Part of a small language model's weights.
Size: 19 layers, width 512, 8 heads of 64, MLP 1536 squared ReLU, vocabulary 37167, 86.4M parameters.
Architecture: RMSNorm before each block, rotary positions, no biases in attention or MLP, untied embeddings, normalized queries and keys, paired heads, normalized values, norms scaled by depth, capped logits.
Each number is 128 + 24 x the weight over its row's rms, rounded and kept within 0 to 255. Layers, rows and columns count from 0. Numbers have three digits each. The size before them is the row's rms in percent of the matrix's.

# down: layer 13 MLP down (transposed), 1536x512, rms 0.0485, rows 563-615, columns 256-383
# up: layer 13 MLP up, 1536x512, rms 0.147, rows 564-615, columns 256-383
down563 097:120145114141107112150150151120091156119138112131112128103155130115155127127153168142123117136150133162152120102114149130148155115128081131188146090143120143158106180155089123169155128098074124083128138158105119114085129130155121128129081113124149118084108117115133098131116181144093131148095118138084176135122127143175136110116119133146180124107134140147117150153115101133146070109111
up564 107:101140152140174146107121123117133115117103137104136126141142090130121144150071131144152112085118154163137101139111143103131116136191072140182104162093200139148149112130154132100112156174147132063100121104103126157132154110117099098144118109144133088130138119178145139101183062130173131143155156129092151098104110094123122104186162083143126105190140120107157116118112118129117099139125
down564 111:135108133136127154149121125141140145083150101142126169155135134146147094188082092106149132095114133082142127099131154145127096146118100131148152176090148113159144136147145122117116152123134120138137117114149124134112125139143083091110115128123093100141152127112114179121145153138145121158125164179113151123142119167101113145132097122133106132132134103126136061087129131115127179162142
up565 099:120098145124119126115167125138122144094141125197150139088183145129136096159122117118105132132099134124135132128141127127133144132129097152118133120151147101096111139123109095152170135149089160149140134168075162127102133115117135125081100078118152129137145129161126125152106153150141143138144125117191141109075096084136194158130131118126144097124155137114108163154097092149145167170148
down565 096:142100155109089125125159094122119127165146131164127103121129110125161124107124097098083115137136133124083159120125127131127131122208093169112140106108116126115156132125120082155099145112129126100110149173088186164149130118102121130168115166102108099103122096127097104120104128111132156151100145134128140150124122147139114095116128159136141137127161116123129141125159148109136146128099
up566 100:140104110143123131146168135161141100122126135131092148140137119177117125149129087125085111133113130153129137136104137094105101154154121089098132164135092090122100124146145136116146132096129123147157133116060143127080124106110140095114088084111158102132126137172136177129124126164101117143121130102140132095090127138143163111115136138125138123123115124118121118128083104103070120122121
down566 106:122125172113145118170142113138120145101207148134139122125141079106109095134124154135126138093162140152148113200142160123106125110140157117128109141121129172147125098102122105115109135135148125106125144148141128170134154134143125130133145094169135118146136117139146110117138147174144125131148128113165166098131137128161113120128105160168134125149147143168117133152125147141107101091122
up567 095:173146140125125200169129100134114131152158086130114125077143130167147159149125129092105119163181146084109139136177138139168117141127122113132166132173116116182150167145135143122127161124147153141094123091151140113126130081153092116119143108124142089101117156130123121137152139121121117147116127075097152082163161125133148075116147098178142095148087099108142153141082116121140143153132
down567 094:110172105114122109163151092163109125170132109142121143111110107145129168131115129145107113129087132125129089118085134155141119108073141123155099138146161103149174120111118161119128090152123119117142139128137105134125055126189092112086132095160213115139150165107123145100128150132112178127157155168150109140138147167121146125122106170085141141088129120100107119128141140135155129183087
up568 106:140114112120118129126147123127138106109119130113083117139159158117197091118095132171100124166135107123118140150162078106132130094122133120108135143105142133094177117129123110172126126115087127137101177170140140128146148107100146149134098145161104133136152077120140122096125117078139110128167124057130113096139123143108104111121113135137094128108144129108100126126129135153118136114091
down568 102:128146107136111141146120150117113088092108124131087099115141136148167097121129069191144156119129116146082128094135143091107123116103128145136105124112114099142161127141143111158118118121123078163114130126159116124147166115110140116168140130188190108064175163099144093131108119098162157091090110089145109108152141114050139126157105114138101127081165152127119131116154147122131147119117
up569 110:112113097126111154155125141131176139085149124091110122111162147156143134127145094166135177135115163124187127176132095163142136103088119100114095156159110133106161145123112157134150132114096119129148140110116135135124064134110128124141120120124167157153122098159129131157153120163111098154119119107112153109138107097082148154095132077095094112135082142105160148105154117115108104155106
down569 105:139166159120169144131138128134107124132116167086156108106113149135145134139110133105138100111120156143116154121171143098140099072130165126156150153130126128167154099136166110121115159089124122128158127155127115130143109165116137079126142167125139140138122134125150143160073124146065136102107133111118147125152095094077106151140088131092102130119108109119113138086120185150165128151082
up570 105:164117121109129111139147179097146154112136154178064173149143151113148129137130130133157116142128155139134139141111085118131115074114112151117138136128108145161149171103139123129157114113153132112143138091113121128102203092141142116124103124155088092143106120114114113117113114125079101097139110122122144133107115177121141124091133116128100100108113084140157156132166090122115138126083
down570 099:119131115101163105119146139103105134129127158146132144136089134117122114189128151194143117123151123130116134159138127104149120132138112111132130158124130071146168106150153105083159120108130144155097114124146120150134165087180096133144115156134143149152102101102148092097141165166127099108128099186128141067138098118107126097161132123156127129156104159125114116086126102133125098131130
up571 115:147165136164133152159144103153099114095135119119168135104102129135134135150100075113125150139141088144131153163100114137183130118143105170120114140180116129191151071097064137124106094149114113110133154118100139088080114143147159146118120094113127129107157127125172130143097167131157147142098135127146126141134135074159142134106076144117144152089157127133122118135061142147182134162091
down571 110:135135161124162151155071154114104112096124131174081086110058108115121113147124104136117100153078128131159132135129154102154122126167159150146139106134165143153166109141109114083123088104153108122142156132176104135121114160124136164097130099123143119118112071153179110119088152142129163142143133131114107158116083144154084124118103128133140102113175114113143075125125091173119105133150
up572 093:152156112145114156160199122150139089148141123182122107146118126101136146157184145140106121107121121125129141122104087117133125087182108109128111161132152070121098133095106164139129105123148122075140112125076114110169092105129151105154125093084121091152159106116128140134158114172073127123091146091149072123159147153110137125123138148100104097122124133124107106133116147117109088110100
down572 091:130122136080117149090134150173118122102094172151138177157106137155143107109165151139114136115123098156141127173140128123129162146149109135134133108132087130119110109112115079121076145103110129133092174137122159143167148079099118145132103131157102107138141104136163127092133108128138109157122125128127131127119124159131138112129122112096141139140157093106138137132133145105143107108115
up573 093:075131150138098137151126133103105168145160156062122155117144128140107110134136136086150170126164130148113132161130105126104156129153143140126135191117118092127129118138142117101099123155150140102157134138183147122132114149128086134107118134147138119119137109122108135107141151088175141130116172136140101136144149094157114145130158121118164181137132121101119140110113084111132171147120
down573 094:109187147128131111133143104156151128123095108103173172151150106089095135114117112131113115109148154128086136140156120133131122130148138153111133107143145079105128127156132143122157138119133109133148165193143136151110143141099135155146125156114123098173134108128113107112127147138145147113140176114170142187118130152156114140143153112129096148128088156109143110125145107124108151083109
up574 097:124152134182097156063120117104089100114159136121110148147179188136106121129132159072093126120107163150175135119155174136143139118115136109078137141123155155154116140177125158136151119157103132068151187149119157151111159109158112152142117125126135171148097074109101137170150147126094110150095145128155168101128106131172127111157108133140074086164148119122115150141109138174096149119117
down574 096:142108135140106129111139171094108131149149149133131143110130120132131124111135151116109128113135138100111117110116151134078114125140152120087126135135107132122143146091100118144115147167135105121133160076136127128112130151119098135081106105147105151090097103173135130113098133134129106146119179147141106121094132094123125145147142119101134134112129117128144125126151129156097129149120
up575 094:146133129146124118159149149093094106121095139130124129139137146140139136110125112092108159117192148146157163156082103094148159126167085070158126134163126151179107075141126158167107166095116114179113129148122107137136078123122114157125125114153133163132091134107151118145109130163182144164115158128150146150157147157104121193107147163108140155126140120106130089164154120141055082116125
down575 096:110170136080126075167173105136124124091141112107097143147171145146141093109126105106112137159118112110117146149100100115125155138167131104087142128142104146143120163150080102087141148144172131149112111096098132177149108179123111122111135138106106147150139103119099153163136148154095103126113117137130130177086151119106136136119141122173121131120140118125096111121149119103109134120084
up576 096:139123140121122128130112164089146160098137159182081111131134116154107114097118108130129105108142116087103154134136128137105121115152165121107112129154137145146136121117133093105149088136084111149118149089123130128102167141121145087109124123166178142118104121103138140119124130130145150123145091107131098127129106072107159135151105144106125085139091135138127139111124125160138147081199
down576 091:132150133151094152123113127106123135107094142124161156086163112115146119151130097125080113117156075117151083133106133129166148121079159114080108105127152160166127121165125144138119152091113123123127176134141142116145132096159109138158139123123130132140095147103152132108144127133131137127137149131150150157077135128164122093108150167096069104104068164095137086147118102124096136138161
up577 091:116142150096132121131128110151130128121079164140168156137132137139122148146096133153132163103152122135146160126128146131114103126128157173123159118126149161140141139120137128120124100132134103116113147088152151142127175139175136123143109129124114128163112109129107118144112097129096144129124199115166112129126184157140114143123157114105089145104126150052110155181158109160133165099102
down577 082:129130150108119132111121099108138138141132148103102077155129088121137162159132131139112188110168096191124108142118113129149104114106115121145122100130145130153130151112115090138140144115137106122102132103142145126116154135148130113174110134135205115118096116092139088113157103076152087169120173119141143099121172155107116149108145107136156088117140122122087150161112139092129139143154
up578 095:095145138142129118127139096129114128108116141123131123107110154162114116146153168101140128135126136113118135128147153139107115161120103120162142134121158140119119088106127115142125131172119169099155138165138121093157110126101130091171129135097173121128085175155144102097156114188112136186121173136142164097106167146122122165119114134108075115099116129144127135145103164138086129097158
down578 088:130104134133114114116081104131140145143089190149126116105118109119149099151134124089172139124132147139158166172139128087110165163128122183127122126125127112098149109178137122123126147142121132089141134070143140132110093118081159146097137144125108139144119180129101135134095155156137100131106151069123177116081187159149129122141142092111086128129101155149124176110133072144173156151096
up579 096:125139133128132069069121123132123137090090130149113089136098121078108116137090141117139142104164123128176112127089135113127146146122173122121138125132111089176129159164076125112147077124140134102134177114161150163113170118103133100098106135113156126094124119141125116147126141131155148144145136131181143077161130089092159153119121148109148148135132116109127103153114105152104131120172
down579 089:162199125112131176112126114130106110134116142201112133169126102093094149111132138115116140097151148112123086164107144134131107164112107143146145139140084090120146152139112127140134112135111168172148150143162168144124138128117102151148093133142176130128114124107129146131134147108127097086184143138133136095161100134123150134115119100124139155125143153108144071176118113144125151153160
up580 099:148092103098131133082165139107120137160100102131140112137082132102098096075123091090127133103120107137087137142158148154122182107094114141185109104114146166121136147136146168094160077127122140159185148105090165117182128136131092128112137082122150106115130164150065177133147129122086153148146123147107174162123163164119131132092128114163133130129102117107126143115109143112145150091141
down580 100:134128097126058136106156133120094145091078111128160085124128119112114127091122080137120147146131171092155142140086140143104125118082143129150135108084146168182151135133114126105134094142090091112145130142110132082198131126143143155179170120115127132105153119138125142143127161134144163116136097123096123165127097117074128146120115134140154158092144123153093143142132163134096142096101
up581 092:100175126119085106121120102124128051131136132110157143134154141125134151116113136106115114159138129106136104163146117151082097096096148158108114125130137187156181126152164132182109142121137134094151104147119133174114109117142122158152127101131151149139107090148142134112089146144156120157102122140092095164150071143103137119172121154120138132163183130128164140178151115123125107133178
down581 088:113167144129157122157156137118166115135137135134137127171135163146157103112089143105172115158115126115175120137129153150134088136140131126143129097110130101147146124134157099132106152141155114118130089068157113131136104144169123159153150131127114097146101146116129150140157131146139097175119123125142108193148127176126168136130142138094177146165130120109147162102126113110106113113129
up582 106:136090115143147109087159111103151128135114136074151119129159119106138149111134116140104131140104133074108117113128133165100125102123130113100139103124124138101157126125166143156125136150142101089109161094036103168125152112117162115086144080129088111181138160143147118150145127107090167161119095133112099147116113141165111091118172133173111114114126150115088124124103159146156154126103
down582 110:163107091142124131127138130097133129145103151101107148135145086110128141106104122113143134180128151141133092144144128095127142127116147162138137131160148131172130134129119184151156150139131125144125103137118097148126144107147158099126122166115125120133113137129099083151157158112157102135155124153136140139128114111161159144070129170139111131162179124162135122143124130098100143141092
up583 110:143133116135103116111157159172160136111165104141119104079103142103111149118078120127144126125145156132143137108101155156120099139144126099107135138171081143183124154131106157128125103157128112133116174087097121109102120114142179148124090088146163147150091109178087111166096088110077119092111130124135129127138135133130109113106122092161165107119112178130152112134156126104134116143152
down583 102:160130127141126163140117171178093101110143109116138117066096080108138121183123083128134146125150139147110126151148150124131110142156138131121157144099148128149117132141182138107118118118156177142124149112152166095103120073164132105109120137115164130150064142121118106117132123107140132131118122128146139112107117162101155144119131102135121121143136114095102071110159135131115116178109
up584 099:149093107086138128137153100110140113119171122129151131110136118116130104104096113146132125089142117154148144114162112133160167128096114113091096097117154090118115171117133131120133124109115112119131120134136076151136143053171089163112135104155099107134085088099134127161121114119184110133145122127126086089102126149111119139107122093115089114100161153154111156163133153119133117137108
down584 108:083133129153153146129105113119101130119127161139135153125150115120125116196155071097111158117083119145135163141117151154145140123126136129141114150138137122143125154095100130152097142160101147148152097136104144129103171116131119126128160120125125137173126064212121101096139182113114159104132113131102130145100090084167134105116100117113165170129102099102103086118133138130146100145154
up585 116:100135125131118131164117132123091130136157110117109104148125136166159094146109158137136135150119086121096146157098124148153185130135077151153104117121109113124156112137175130123124139109148161086102105139156089117087092147173112113135109149127142174150119106144165082124117145150138119129120158136165136141120135107095134125206097143156150129173171154132102115158143131145179108134111
down585 109:124125144158112115096095098125153118132119113150154102166155155098091122158122152136128143160130117140104121145116139185113166144116097144168143105113115149110114136105109167099111110138174103101124166150146109177131117178125132107132168136098131152124150136169115133130137116140130108147105098106157131139153139120152110170157079143156109120117143091128099171091096127124161167167119
up586 094:120158122086124153126126106099149127150162118084097154158173128161094127120173132119122116112128118147102111110171106098146148139064125122128126155109188118111174121156121135140130150129144092074116091067130111150090099145122119109105102163131124095142133137126116096117112120106098133152129110118134091153157089099134154112147116125143164126094108107138129155144158163143130155070112
down586 100:143153147145120134134153122134118083111158127129189093123114120087130155115089112125146112098182092153105123086140095155133143132143127128136131095116128158165104105173152159120135116140133120136141143125149126158148149169112087155140104126124139114086075107109110182105107156160137132135143119102127145176173136152159112197161155165126128100124107115136149096150114165167131128104143
up587 095:155113126161145120123155121115090134084145123120132134130148121141129125162148090112119188095120155128095151121094119112083132137140132113122102148142108157128172135164119097142151166157144147160104132135085100139179158132166103170133103143108167137135162153095155150133133159133102157128099081149152121138151093170111172165097169187153100122130132122119135141094146121149092127104132
down587 108:127121115157151111127093146112132138117101101119161132130176112127105110145176164136168123137178151170119145144098083095102181125159132097166146121131118110095129127102139176126168127141145132098115102120126103121123140109122111116140134161140127105137131112147165108124135158140102120119162134121145129114120133125076149163148160131090115158113130109125126156095092148172161143125094
up588 094:145114149110087159110091123102091127135167138109151116115094171151136086159130116151098149107152137160125141173109102189134136106108123126105103097129104071147086118152141136138114117110133123123115073123102147123124123141122116104149125109121126128119142098136092100134137173136114154101106122111102084142115106118153186100126120158114084119101158116115126134136103135143079142132098
down588 107:165129178089137150137146108154134143108157142098113136124118177073137145144156041149112177108139114104097108089123113106165119121149175131134150102107077119168093130149122154152111126127146141175163105154157142154117103129131097115138117093125155108141155116126105128105129106133147149123114168183102118145119138114176116102094144158083145124171127139102144139138089163135092161124135
up589 084:137172116112132099129200156115171116152135140120158104124131099096127169135124128095101141109158091113098120119133145138161146128094154102100114126149108109102124148158153140141115092134113159117084165127115147123119151099141111139112113151117136133179120123167136108162155133163162112117139088156145119119116150190146105123094108111123125147106154137162120095148135168113140095121116
down589 073:101100120108105127114109171104111148121107112149104122146131119140101128130166120150102126149106142138120148129135112103112110120110107124148128140128141129138088124103131092152141166159115078063147122118104136089163144161135140180130109144144140136086140164096131147140089113082101126084156149080122130108146141150133156117130154107135187143127156115110160134128146104179149126153099
up590 087:083153112132127113089142159160170148121128132116093122060152104158126147160136140111134140094127117113110112104110113116140194148132098191122101125132137142122155113148115084087146128133156159139123158130103172130151159151093116096138155114142141185138147093148140094118145142120134114099128107088139095147118138110112157167125130129167147115161146129181143098163163131171115131103119
down590 085:163098130142132151115132148130076149137129095105158143114141101168154141132093096070128133073112110136123166100109132101129141152163114152134123127131148134136126138095085121146143093132162129127120119092150137149148139120127125116126166103129090163092105187148126153165142117086163106155143121085129149151101111124152154101048129134141119081156137114177151131172096105147149136086099
up591 103:119115138138135124140106142100125137132148145131128141145134164152099155156126133078101169157130149124110140146160173142136126134111086168150163165095113173173131103167104129174153159117153148120136136123126180135107118149136115093113108125137166104105175105120106179128085139141166112136105150134113140116120111108105174120101125104143133175117132130171108145147125094130160140112135
down591 097:105143132103140111095152118136127139118147154152183067173143101159138108081135116148148128128128130120131100136121153140067139112110155093164109163118149139148120148158105142132151109069139149134129129114133126084159164118118133109124133111120119133105163112146138147134116128125126153164083137114124136131157106093131114165135144152107116123097137117136116119145100120177097131146116
up592 100:123128104121142150148140109157144100125159087124133160191157175141115157147139159103180140130147123145091116125152123151156094114122089123132116110078133124142162107107133112169132155109136130127157131155116116118138130118118129130131134108126149108099132143160132114157092138155137126166151098139132148110138135126133126124125164130140102135132092149081068159109151135132101127128098
down592 093:148127114187136111121142099176109144212196136145112163138119107135111139133149125147140145181137128133132118097117145150128148109137137122124158122103120114155135117156148116118121165112206162093124139129122117118117105095155156131099151122141165131139127143137168129127121121141158135155152146129117125127161107138128130115096154135096124100176121151128153114113128144151148154140118
up593 102:156138062134121118121122174109133126177114137134183150107125134106117070092123117123080147134144182143164133121139094082109112108143113100129115153133127109160158153138138090144139154130126149137116152105126180140142138189148097091106114135136105128128139121145087106167105098119177129118145107131060111089147109079141139093123138121127107141112131119150153122140121137106100086126122
down593 091:126129116120115111147113117118142118148105084114137160143133093142131153087130133139119152124129124143125119162131144165090124115117099094152112156083151074169153130111160120111138103161145096115108147148155129132126188196066105117147122138132127130181129123146090133134153119122157092173094124087115133117172104119100136116163080082119166150111122126131109125099129171136072132151137
up594 108:160132132180076055166128111157131147128099168120127142119124148139100113159158102129108133119082163127125092162124166147117163108126165138118131141140115123100167114117150120148107127161154142120126103097153091125128152155164147176125092101138149144119108149098143112167143112117120087101146118146164115161153109167094152132150189141108132141132126083071141100169141122136102116159127
down594 102:112189130121106124131147133148118126096135116157139084144146078101100183126163100170107151120096154143094154131131177154121104104121131101118135134136127142175170112125097094106069139122166131116073116121120131147162147182106154141156103138134145162130160126125120103156115097129110150141115081143126136158133130143145136124145102127147160103139145133122096130135127091165098106148168
up595 094:165129134162151124130142112153118151119099092140116099171132096112097110122121143132150151147136082140144134144121140084141161107148161164113131132100131125149150176154103174161091163148148134088130124102133184101145105108098129138080184119100150122161163103123104139150129105161103109136134115142168135116123149116129133121149109102152205160143148116067128145112154126094135106121181
down595 094:103056128136139132118111090144105109102095128125091143119071143130120106124125140122155128117160116117145076132148119127127134132144143128137104118085132138139167115155064126094129154082131093114166143095136127125139115140132086118131144111122150143160182139127148114117129158157108147106147120173156126105094145121098092166163104109121212164150151115117146128137117147089160167147144
up596 093:104062131150116142130161124105160102141142116124166152093123149105176091112106161130121156126144109180120102127135141125124089133145075115083131124158088145087151104153058159165146152136134155104138086143128160131105146095138147130166149101094157153119128091169157134121136156164102128122084149124154133126163118121121093139121105091148105164127148159136146110120099106130151154156132
down596 084:146083123121117139155114147144154125104118112137163116122112136127179163118123129114129171155183120060159123156142106151132128144113133161130160104122144078103109123120134136135184126126138112095144135100104133131122141121094163103160106131101128094168136079160091144099146089142130156149114139102102143129133129145139107131167101159180170165149100146128124165091151173095153121128122
up597 100:100146095173147132158070119120129105131138146122175167167165117096129134145160135101143176160130086113141149163117143151145150122138105127131121163152105096147124151141115152176141099124110143143193119101121097113152098140101141104119127113113153135066121143131116101088113104140153123141191125140075140104152144128119143131170113102115112134164122114151150141081128094097141108098119
down597 098:113146127143093172124091181128151127147133126135132121145132142151141132146152156151148146075190103129143127101117093110167109136099106081106157108119149104119122137121111125128148156137107108136124103119085118118161087142142151157105106119140171120103118139127145145119133133150137164085150130139120092126109141115153131151144152156129123116098111123157155095111124138085106103161072
up598 111:127136142170143143130152108156115126125117111132130127163128164141114144114142097108109107151148125086169117114123155122127099133066121119130134142115104125137105167125133111078100127108151067131133139118153150143108160136139162143139125142116163120097088101117134165130151164151140122126160123136113142119085145160108120094101144155120144117131145115134187096121107122114170120136141
down598 111:102152131158118126139128112130103121137134132127177131152125162107171125127103119117129136105106086086162134105079134138145127190134132128164152112106091155152115107153131150149162145119141151126114146147140147123151108138109127133127187154139136122143111114149117132128103134118125125109128116113091139112119125110113138113119114191132099111094105148115135152154133140133184144180127
up599 105:081119152154140110108119090159084165139133099147131113179115079137106106123126145117147140126082141124111133154146108116184121053146125099116178176086154163115099136160125143115112137076109163153125169134111131126076121129129171117119146126120153184089139129136089129134151149127129109117123120104132173134128154145127093097117138158121109144120145120097130090125106098134119101112127
down599 104:088065144134110121137164143125125120107086111151126160072150156101153085149163103117128130118137156128137128113136147146119135122078159125185091138109080115108129151131137129155127118143146088141137140118135104118160108150152139108139091126147103136106153140096073100125121137104137143148159129177132115131154140134132133123098112085113152141136098093144115123076107147078113091112100
up600 096:100103083142106130137172146163107122153128137133184145093115093100160155143105123142135097118139150154122107101156117114151143102113111121114149143149131142130129100096157094147141114136165145120151140077087129157125120093138134126126119157118134118096143097118151151111150173129108150128149115149149118155137124159114109117123122116127141119100120137115090115123143146129145141069144
down600 096:137158128117159150134152132132127115141118163154173128103111139101132164151085172149142117150105108164079142113126126074114134109148145111159172118115127125132127128147120159195096123161162130104121112127121161100108131142144122116147165115180175136149107147151126143116128123088127143090125144126144138110153124107095114105102154161123136154143076114141147136130105102090104122102075
up601 083:155095101134107131093164124149122162110125129135129122150121126127179132112162091137141151166119171133153137147130167149117104113101093114189143106181107146100102131149124105132143149127095115116131152108121121111183151095129140124112163133147103104109175162132093093160113136132103120143125120117150123154118192137133127096092168113132128140162141129128108144125135153124139126179121
down601 085:129174139164121112141139160099108135149151138096132102130121101131137134116157129140139097078093156100165100131105057117151155137154143158105160136103142137167138112131107167083149125136104096144155158126150113147115100096129152115135136110145117096127137111086137154146082131131098180157190141158124123073135151094122111116128165131126132151107177171137120161107112139154135160185131
up602 105:127160095143103121131146116138143151119159132132122101142136128130131129118144111115109166157131118126069138129134097148122150118122153180131112057134126176148118115116144156109130156108162123108135148107103109126134161131134143141070141112088156107156135118135124182149167130170118123119113147150118136120166131120143119132149111133139167132136103072142103126112160181192083088151154
down602 111:136135116169147133106116121152106130121158136102136120109115134137074122089118156138150141148143129149171105134184114147141118111143099120091133130152142107142138130130129113131120184134143118132118195147153111134130137172103124154096123119132147144097121107114121058139089114111167135153079152110105118121116148132147121110138130130115137145101126112145127150141129131171153121165134
up603 131:135168079148147164114125125085165184116087130103107126115148162121131144119129127129072124127129147099144121110123077125104167111106086175098163133109141134103126180170121134108167170114143124184102125165129135147119129150116129132121111150163156171139143092135084148048128156131144146098143106104109106166121105102125131146121155128135111109089165143140137103120128127149117140128132
down603 113:156143137081149133121176136178143154115087136132118101123148120145195157061101115118094159113127100122145120171086150113131121148128102084115116120138140159144118087086140150159104138147150113134124137181142082121119166105130143121113130105117156173116126109109151111095124133089121123063111144128145107114117144089095128140109103129120161153145128090104082136128129152139122134123108
up604 061:103073112113104130106126097103140146112125168148130127123140073132134125107177092096155142089163133148179112114103139116139155157126142157140151128090122123075102149147163156146140116113124135129120099105135143096090102088154119115197094112109161166144145124156091161138130140164145136104155152160113095167128139100135146141118137128130102093134094157096121143154088155111115128156146
down604 059:124128139104095137122130142119117083139088143108146101123124145121146123134131142105160152094054166111128141095101124109173148108081086129108138116107168106150147188130118155133109097132152126141124088123105126120126132088138119114128091154148150150139098129116172116168123144135137119079092118123154154129116135135119041139138137095117127101121113147140141114155102125157131112116118
up605 112:141106154148100142144119090108115156112169109160124127124142099131149067146171165129157124152163090129127147105129141086110148145163133113096141112148147139139102137134121159121157144098142105142158097153101098081117138110122160142145140093152130139105114113097133153114091136122162142109121138076127138141175108112120133148100138185155101074141112146132128157157120117100116100101093
down605 108:142123118103136165186152084123120137139119104125097088110150105094096159125156110131135108114119123124109112172070153097165174095150102094115161112157180115115127167145148120142117158075157086147156112127132161144114152114133097109103137160082127142128137148129151103111094153123157093118126171123116151071154129157129176139115186141128110143151129110131104129126120109178126150128101
up606 125:059124135120140122107121103149128117163127129137083072151112081085114140116081105165121164112157101167126168168139116139161076114128117145123094126118167133115115153148127090092125182140093102113092124134145094147125164145141175143147126087113167161141179158128134165146107167121140089133128157123173126153126151100109117133157169134129127106098126155122095138164090133123113158093092
down606 125:170126089118128138093105121131112138157120121149117174124135086116159163160109172137097131080130142102136194162126094124163071106142122100099081160112117141137125113183125126085125105148117089133137087115115118137126109102100103140124158160112146154158140113122112135112097155128155111126168127154127132153130120101125115164148141114151143117102173165121151133130089131146134119120127
up607 112:122152164145116118105151087107134148105114172148174099114145158140150106155101141139122161117169143130133096093169124134162108127131137126083155105181148117148100080105169108120150129128144143108120175104106154109164084163156141132100173135154176138100135113127131139128154180114114201079137117108135153128146158123156103158101117131126139141110144140126166120151102127153168128160130
down607 108:164162154102159143116161066122118088087098105165151105136126129124135132179111144148173117096151138126154144090161125103126153103116148110115146153127138106157133135167151149116145083172127126098186111168167112140126157143141094154144153132154167148073096110117132114101141114154134165215145149131136120174147116124137122136144090106162111090075122122104141163087099112143138128133128
up608 095:139128123110112126105136134131142106131116115073086099118126142067132132098131100120135155105129144098108162138084122106086139118190112117107174129149096139126143111115141126155166191118106148126143167109125154134130158159144137122124103101152128113132109095134115147157130147140120135131117127148171113129166108156172112133125120133073133172110136122119097153186173156120128095128141
down608 087:175114128103088128156126123155144117109144190141121135143116107151141105198142114137109171137085136120141164119127115114118133093127129110122109139139102135123122138102154144103146097091114113120108102102107159113119114151139137108069114122145080146114153105168119156166111155140167095126149131162179112140160099144140136126146150152141143140171129107109145118116114074185153101105174
up609 081:165098152168130170131114149127167104120186132136106137133089154143114123162163127107163127130163131137132109162113113136111101130127116092149181117134135140115136096157131117189117124105112158114101166099156144151123103132155147095143095082075120156168118121118148128144172150111129109155110141129173107102132140124105116130102154128098142113108181149148095114129156138090149165101153
down609 082:184154117119105129148146123100152118123122111109089144132123159135131157117107115138151111089144131148104092146133188120129162115149095158075145145105121158139112127136115133136125120108130143091132166072145137106118132106146155136146139098085102171147121162148144133137108100108142066128128122117147146143151154138125123158147113122102135136145153146121148150134166161124154118114133
up610 085:131136111158079109112108133125109121146140104133100073157144152158116117146152122159119173118132115124134103132125151107129128137123112123116165187101155122129118116105112123125146128146113131081171156077124129147091140111159162159117130147101135151103116127130131130111141136139152122116166124146116137093118108125117123138143118120102167104060119141146155133129138188118143143110150
down610 081:095116117127147146126118094127141099161100119134120122160122141132134161126139143120157088108126154104120110127074135132128118151106123139142172159109150112138109143118112110148140130073113162104126126116090142115169138130133093165102098101127139110145121102111175095082123122110126106083142138101145128159120089124128168101130074110168126114112100152144123142113144100124142146155175
up611 100:130130068150139130104127142108118103153129124116164163126156145147156132115165155115133137160114128135114120111091132098128113108156139169098158171132124132121139124091155085104133102163136161156110164122126099154127147153119112067111082135122144111140108151143120106115146090133145128124128122167130131150123153117106151108154178112167126122105086125135136119102110125119146137099182
down611 093:165129136126149146140115147120156132117124112172206123081131160138150143164132103125147136135112126140122111132123156174070119101122102122145171095127136099110123085124130115117120125141121167167114151087111139124132153105125140115149109113118124103098104152158108118147094140148148112079152160095094148109142162129131117132121166148147091135140138117109138127087108125142135104106127
up612 094:144140091112120107146134123094138143134135137110126103156141161111096152118135155139096107137160136144115167124155120137177132077127151157100097154131121116120121120106119141147104141151122065120128099134088110121137140115099152093112155128137147136130118113107122115152104128148135106145071162157134129127106090157142124164121121137091111153053166135082142124108129125156136088121106
down612 096:148133145126113135109109107144122144105102124112121128128113093140129145136126102136122114138122161113132126178161080164168134115138091120152143137089156072091142134120090141103175115138069128113161116126136144123095147110136098173176114149125143133123115126120113096134072147106151167092141114141131152140173126110119159142101107089138117150136140162127156161098146116103123134129171
up613 036:110135126127109124149148136129118102130158120153128078168153129116169141123115185114133128110130153135101125139107188102155128125121146147132129152152142181144144162116122146131113160159124123122103078097117178176158151142115169142156140092089159103146128153148110156146112152135099140177098144148129153155153126127127134124111148077101145130122140104152125100113136133135112122128080
down613 028:161151128140141086161099156121112154120131084090117088119133080137119123131075147120132128097124143078106142139097143091134142159132146129130139145124174174120133138120094116145107120160144130166117120154100091092136115070187145136171115160098094105099094126147114163145131148148098152141156100133129144120144126106164152117153143144125146094143155130115100076122133113168084120121101
up614 107:183123135116104145073139084115093124158134093117131094100125141128097132135124106102124125148156122114161129138137159148094145165117104143151145108154160118132150126072110108154132099145068129121130118101127103131128106161162131136175132108123134107119123179124164125113143135075110130140121115125142137157106154078139112178126126144127135104086100142102131129117169123171178130138121
down614 108:140117176122134116131108120147106128117177144129118104160157138143107130127136136153129090127125113145123138115152124105125147131120133134147108175182129103138146122103146131124115123140167138127116159143176158127100170140142132154158087138124141151072125111146119085128133101145098148117153133139114110161115162117162118175134144097138106124112134146117131106101098137156163110164140
up615 107:144126102130110123105068095126083125128151088121100120152107090119171115128140149173118141100122124123125139113105110152110111119109123139112162135141080149130115135156074143114119150126125151108139127144136159106155147148128144117119111134173168092138114141064124141077096111150141100122133103119159188108141128117146118126079087120169111163111128146127098152115158122113126161102131
down615 102:154140170134129107136101158097125149119131209103138130122105043147156141126132131140081147138116114121134152149116135094115117164105090135126104082111125125148152165175124139124136122135142108112135157144129147092142121183123143142146162129097130126137134113087122117116122136142111127122123138126127146122158112110160125110126093138125162157145141090173125115139140128123125184134125